config = dict(
    head_dim=64,
    norm='layernorm',
    beta1=0.9,
    beta2=0.99,
    schedule='wsd',
    decay_shape='linear',
    final_lr_fraction=0.0,
)
Each number is 128 + 24 x the weight over its row's rms, rounded and kept within 0 to 255. Layers, rows and columns count from 0. The size above them is the row's rms in percent of the matrix's.

# layer 3 attention output (transposed), 448x448, rms 0.0329, rows 331-345, columns 336-447
size [ 76  87  87  85  81 101  81  88  96  83  81  96  93  96 101]
[[140 129 125 167 150 140 146 139 116 126 141 118 147 121 122 120 135 128 122 117 103 137 112 105 146 147  92 123 130 106 123 125 100 152 145  92 186 142 126 207 152 134 134 148 145 157 138  89  99 123 155 128 124 104 110 123 139 170 109 105 113 142  95 113 134  85  99 161 146 144 117 127 138 112 120 125 151 100 134 107  84  92 153 117 135 147  96 142 160 121 110 115  88 131 107 151  77 126 172 122 127 174  81 129 143 123 124 119 131 122 156 109]
 [105 137 119 161 126 103 143 148 132 143 104  94 119 127 138 123 119  70 149 146 187 162  99 124 100 174 139 151  96 129 159 117 168 154 112 117 142 201  90 106 142 133 148 109 160 112 113 144 124 106 126 134 157 136 121 108 125 105 119 117  88  74 116 135 116 117 157 101 125 142 177 123 137 142 101  97  92 137 110 119 122 147 147 148 142 134 132 119  91 120 139 105 110 112 189 112 115 109 120 130  61 114 126 148 157 114  82 153 142 121 129  90]
 [153  99  83 149 109 169 118  96  90 153 129 132 193  80  87 171 149 118 148 103 119 133 122 153 185 128 100 132  87 108 135 124 127 148 136 117 186 107 126 166 138 147 117 107 156 123 152 130 119 155 111 112  81 128 119 136 164 123 116 142 101 137  98 147 104 124 127 145 133 158 149 135 108 126 155 156  83 143 129 123  50 128 126 110 106 140 125 112 130 118 102 135 114 131 112 180  80 108 171 122 108 130 113 139 148 127 131 130 164 162 143 118]
 [154 153 133 155 107 119 147 146 134 127 150 156 126 120  92 151 175 108  94  99 179 147 115 120  99 159 109 140  93 152 160  90 111 145 102 137  70 169 108 170 148 132 145 126 164 111 102 111 174 104 125 120 172 121 109 107 136 118 117 160 127  72  81 161 120 140 112 137 149 109 169 147  82 115 130 109 104 171 125 114 101 123 108 132 123  92 152 136 137 117 105 127 118 176  88 132 108 100 112 139 136  72 147 137 105 120 155 123 143 137 119  88]
 [110  94  61 144 144 120 116 154 123 136 125 123 132 125 177 169  90  91  89 147 124 135 165  96 121 113 106 141 138 109  83 111  91 146 132 152 151 162 142 131  64 146  77 120 132 139 108 145 128 157 101  79 139 138 143 132 178 115 109 118 113 137 128  93 119 155 102  73  97 147 102 137 120  92 144 101 107 129 127 120  96 122 144 160 131 108 158 117 151  90 100 117  83  99 118 146 146 164 138 101 102 101 104 107 163 149 130 155 117 159  93 125]
 [ 94 144 157 137 163 114 104 142 129 125  97 128 124  75 109 186 108  89 188  64 152 114 156 112 141 143  88 141 124 131 143 131 149 128  99 129 143 134 140 135  85 104 114 107 121 151 151 129 168 141 116 166  88 102 125 142 119 131 145  92  75 105 152 162  91 137 144 142 102 110 163 120 129 125 121 176  84 166 118 106  98 120 144 130 125  99 111 113  83 107 103  85 121 164 127 134 131 165 142 126 157 132 113 145 127  96  86 174 114 136 119 144]
 [147 149 102 160 123 130 131 119 129 131  84 119 119 100 110 142 135  89 167 111 127  92 137 165 129 109 123 141  89 155 126 112 161 132 126 156 129 174 111 115 142 101 116  94 165 104 118 166 134 126 122 108 145 132 140 118 119  92 145 109  84  78 129 143  74 133 118 155 116 170 147 150 138 138 150 119  95 168  90 123  87 145 128 118 158 125 130 115 102  96  99 100 154 126 157 110  84 145 150 128 101 102 143 145 110 117 106 178 109 124 109 135]
 [130 119 162  71 142 142 105 104 162  98 117 125 123 168 152 112 144 173 107 163 117 118 149 141 122 125 135 109 137 126 115 159 114 123 130 132 133  73 135  82 136 114 175 169  87 100 146 119 118 173 122 140 106 115 136 141  94 151 140 117 136 179 207 112 120 121 133 141 134 113  98 116 125 104 142 120 160 111 159 139 197 126 112 112 120 151 111 156 119 135 155 150 152 115  96 127 132 121 128 141 149 141 101 120 108 145 137  71 114 130 121 151]
 [119 128 142 112 114 129 159 102 131  91 108 132 118 169 120 116 171 165 145 133 165 123 114 127 115 140 168 120 102 143 148 146 171 134 141 110 109  84 129  74 178 104 193 136  98 101 146 123 158 171 151 136 105 109 124 114  95 118 156 106  93 109 188 159  96 148 159 141 155 147 133 105 124  93 157 140 108 130 123 144 161 121 115 128 126 179 111 170 100 142 176 149 160 123 157 118 124 115 137 108 189 135 127  98 143 123  84  64 162 130 123 136]
 [102 108  96 161 120 137 126 142 102 196 130 129 167 146 151 165 126 108 137 193 115 155 109 105 105 104  98 137 154 124  67 117 133 138 146 119 150 140 124 127 110 141 140 122 122 164 110 116 108 110 146 114 111 167 153 103 175 123 120 119  60 137 113 106 158 137 127 118 128 145 150 115 161 124 110 136  83 105 152 126 100 129 179 152 130 126 145  88 129 121 136 118  74 109 163 132 114 112 119 129  72 148 120 144 149 137  99 121 117 107 109 139]
 [ 97 125 120 138 109 112 120 121 138 121 166 114 120 173  98 177 158 184  78 131 148  99 144 108 121 111 137 128 137 113 135 129 129 114 128 161 132 171 126  90 177 119 161 148 114 116 115 111 163 125 134 117 148 118 108  93 125 158 128 125 134  89 152 130 137 161 132  85 127 168 114  94  71  66 176 103 155  91  99 148 131 123  90 127 123 142 133 160 134 129 135 183  97 130 131 115 131 131 112  92 162 122 138  69 146 139 109 112 126  99  73 131]
 [120 148 134 137 127 125 123 144 131 143 111 100 150  78 142 165 102  72 153 131 111 110 132 105 149 142  83 131 119 127 126 137 123 127 113 148 145 175 117 144  75 115  77 102 165 145 122 153 152 122 111 127 136 140  99 127 162 110 141  94  95  86  96 119 120 120 137 148  91 112 185 136 158 157 112 114  98 158 115 132  81 146 162 156 133 122 166  80 119  82 100 106 103 143 158 117 125 175 126 130  55 132 127 163 123 131 116 185 110 127 132 112]
 [101 124 161 107 128 119 145 131 152  95 131 144  82 175 138 116 147 185  97 154 118  83 146 132 121 126 156 107 114 126 125 122 164 119 126 119  89  97 137 111 146 102 172 148  85 104 150 137 158 188 135 154 151 114 147 137 108 122 138 143 133 147 166 116 116 146 162 112 127 107 110 102 125 121 144 120 162 150 109 152 200 126 112 115 133 155 123 149 134 148 177 158 131 110 106 107 123 120  94 143 154 117 133 134  96 152 143 106 118 137 116 132]
 [154 126 144 104 110 139 133 104 121 100 130 142 118 125 106  89 159 189 118 117  76  65 155 132 146  88 152 110 114 104 118 167 138  91 188 132 138  59 147  86 141 126 164 117  92 118 144 123  99 142 146 180  84 134  98 131  97 155 131 137 205 167 127 129 135 146 159 134 148 116 103 108 141 134 121 120 188  91 123 168 153 124 123  82 125 176 136 121 169 151 135 158 152 104  81  91 154 124 131 111 162 144 118 104 109 125 143 120 160 126 125 155]
 [ 79 123 137 108 147 102 116 137 116 129 113 152 165  95 133 134 112 145 137  75 140  97 162  99 143 150 117 132 140 132 106 171 118  99 105  99 141 141 174 146  75 141  94 137 110 141 137 105 134 121 110 158 100 118 136 173 139 122 145 116 181 114 136 188 150 130 118 152 119  87 149 111  89 145 104 156 120 107 111 115  54 125 116 135  98 145 159 155 128 146 118 109 119 154 101 108 146 112 122  95 158  98 152 126 105 106 130 179 142 122 141 132]]
# layer 3 attention value, 448x448, rms 0.0222, rows 332-345, columns 336-447
size [ 91  92  89  89  99  91  87  94  90  87  98  96  94  99]
[[152  96 108 101  66 143 142 109 145 160 101 170 133 117 138 160 130 136 125  95 145 156 128 106 125 115 147 110 134 154 124 132 126 134 116 145 107  66  93 177 106 132 161 162 135 146 122  90 136 124 143 153 126 143 128 166 183 140 147 111 140 111 143  98 140 105 120 135 125 126  97 140 154 142 114 109 162 105 135 133 129 102 109  98 118 142  91 166 138  85 137  88  99 158 113 134 123 112 106 132 174  89 121 103 137 129 173 117 148 144 113 129]
 [ 86 151 123 143 130 110 139 154 159 120 128 108  85 113 135  77 140 123 113 121 124 133  98  94 131 111 150 121 143 128 134 119 120  99 120 121 132 142 131 129 131 151 109 123 126 157 159 144 137 149 163 159 148  91 151 113  59 135 109 141 161 104  88  92 139 118 135 133 155  97 127 113 115 138 165 142 135 141 121 113 114  97 123 109 109 150 106 150 157 147 138 114 175 134  75 129 167 157 121 147 101 132 130 104 169 146 128 148 110 148  93 115]
 [137 150 114 115 159 141 141 132 174 169 112 147 156 113 146 149 153 133 137 109 125 166 165 156 152 114 126  91 186 113 115  96 144 126 112 116 180 118 144  89 128 123 143 135 128 108 144 139 148 125 146 141  76 166 167 122 143 134 134 111 144 154 128 137 140 146 132  95 178 103 130 100 150 148 125 175 160 151 121 134  95 122 160 133  95 123  96 133 133 130 117 121  55 107 141 148 132 150 142 157  75 135  95 136 162 129 126 147 100 134 147 149]
 [ 88 130  95 116  85 142  87 154 138  91  99  86 126 104 142  99 108 135 153 128 158 124 110 135 112 135 100 129 127 151  98 121 149 103 138 113 137 147 140 183 179 138 137 121 139 150 132 131  89 115 118 187 146 114 103 142 117 149  81 137 140 139 136 134 136 139 114  91 119 119  90 144 142 113 125 172 116  92 150 104 175 131  73 132 173 117 114 153  96  94 137 122 152 182 154 134 161 133 135 179 136 144 121  88 107  84 132 157 126 116 153 170]
 [130 152  74  95 102 128 103 100 148 147 132 124 141 163 116 120 162 152 120 131 136 122 111 110 108 114 130 183 128  63 100 114 182 113 133 106 126 132 116 136 136 122 135 134 107 102 153 100 137 103 105 133 102 123 157 129 150 156 140 144 130 109 111 125 148 138 103 107 141 144 140 127 117 141 133 106 134 152  89 133  99 124 114 132 110 153 137 141 147 136 123 137 172 130 104 150 160  89 149 126  78 110 166 153 142  98 166  75 136 148 133  91]
 [104  92 120  92 116 135 114 139 139 119 151 127  95 131 112  97 140  82  87  98 127 123 111 125 135 134 130 130 117  50 157 139 126 110 132  89 178 124  93 131 100 158 120 107  99 105 127 125 132 125 134 141 123 155 136 113  57 134 115 145 177 153  68 120 142 128 146 127 158 115 112 100 123  93  97 125 150 124 127 118 120 106  97 136 126 119  96 136 183 104 125 132 105 153 127 129 117  91 118 156 127 125 145 126 148 128 141 120 160  97 141 106]
 [161 130 149 116 152 121 127 152 116 123 118  66 109  88  89 116 105 123 141 202 102  99 143 142 113 153 109 164 153 149 117 104 101 138 159 112 104 168 120 107 149  81 119 144  94 178 104 145 152  90  97  90 105 109 143 109 151 115 154 111 149 122 113 118 125  81 153 156 120 175 110 144 139 121 143 156 112 149 109 134 144 149 216 157 163  86 165 117 139 145  76 107 116 146 159 115 124 165 162 102 166 160 110 131 107 120 125 153 159 138 127 139]
 [163 101 159 120 170 105  98 132 155 153 120 141 128 105 100 147  67 103 111 162 125 104 120 150 128 123 154 104 172 103 108  99  88 138  80 134 104 156  70  98 127 133 141 128 132 132  83 120 180 123 152  98 122 124 118 123 118 176 128 107 143 120 133 143 124 125 156 140 172 175 151 121 159 123  87 127 148 139 133 156 102 114 119 134 139 120 113 150 147 134 150  65 124  91 104 135 108 104 147  68 112 153 138 190 130  94 171  98 135  90 133 106]
 [109 171 166 127  88 164 129 134  88  79 129 105 157 118 124  97 103 158 115  94 136 108 137 119 129 115 133 162 135 143 148 128 154 102 129 143 103 127 151 154 126 135 103 128 178 125 133 165 152 168 151 130 165 100 178 142  93 126 133 133 128 132 107 153 126 125 130 124  87 145 139 153 109  99 143 127 143 105 111 127 125 129  83 135 111 105 146 148  91  86 180 167 177 142 102 151 127 145 123 101 152 156 126  99 113  96 177 155 164 127  94 134]
 [161 134 161 148 167 127 126 155 120 106 110 132 123 102 123  84 106 125 115 114 112 137 132 139 125 143 148 142 144 182  76  95 110  87 123 132 140  78 169 124 131 151 105 132 126 127 146 142  95 139 141 163 139 169 108 112 171  94 110 100 163 132 156  99 139 103 120 137 130 130 160 156 156 136 139 137 173 111 129 140 117 151 165 114 151 136 111 144 151 172 115 114  76 125 144 135 137 158 116 176 114 121 166 110 152 114 119 136 122 111 144  91]
 [101  73 140 131  70 128 142 108 126 128 159 134 138 158 131 118 137 137 140 100 172  85 119 100 136 140 128 132  87  90 124 164 163 112 135 135 182  83 105 153 120 115 142 100 122  94 122  91  90 100  63 163 140 114 136 178 131 146 153 147 133 132 100 126 142 118 113 111 138  81 118 128 106 136 150 135  98 124 129 128 150  82 118 108 171 147 120 124 145 134 195 135 158 140 116 143 111 136 103 135 130 122 115 117 151 122 131 103 115 121 148 152]
 [145 134 140  88 183 110 108 127 105 112 137 165 162 110 126 126 108 105 157 139 106 113 148 118 143 120  84 195 172 143 130 128  82 116 137 152 142 187 164 117 142 131 110 109 116 113 116 102 177  89 105 110  90 161 112  88 158 112 130  76 112 125 154 134 131 126 144 176 144 132 127 122 150 120 126 144 139 134 183 156 120 182 199 139 137  96 119 153 106 151 100 125  82 104 147 113 162 112 137 100 142 138 117 147 144 163  95 107 125 101 134 123]
 [107 147 142 110 155 106 116 116 169 129 121 112  92 100 167 106 109  86 170 148 118 124 103 134 132 130 106 164 165  94 110 142 110 116 103 157 112 156 113 160 126 112 101 136 121 142 127 152 177 160  96 138 164 163 127  61 150 103 109 125 136  92 192 129 119 122 112 124 125 117 101 101 102 122 146 131 146  80 119 153 111 178 173 127  98 126  86 117 114 149 121 129 126  83 157 110 121 131 125  97  78 142 138 111 153  81 119 127 145 146 133 108]
 [155 128 105 142 137 137 128  98 141 182 160 118 111 166  88 111 137 126 163 102  99 128 123 129 111 103 139  68 104 126  97 108 192 149 184 196 145 101  99 108 129 116 102 165 116 150  97 152 143 104 127 139 124 154 155 102 159 126 105 128 123 115 124 103 101 119 121 120 143 148  96 132 131 132 158 126 124 151 141 119 124 148 106 146 148 103 152 122 150 107 106 127 151 139 154 132 122 136 139 149  91 149 147 131 102 148  94 106 124 153 164 134]]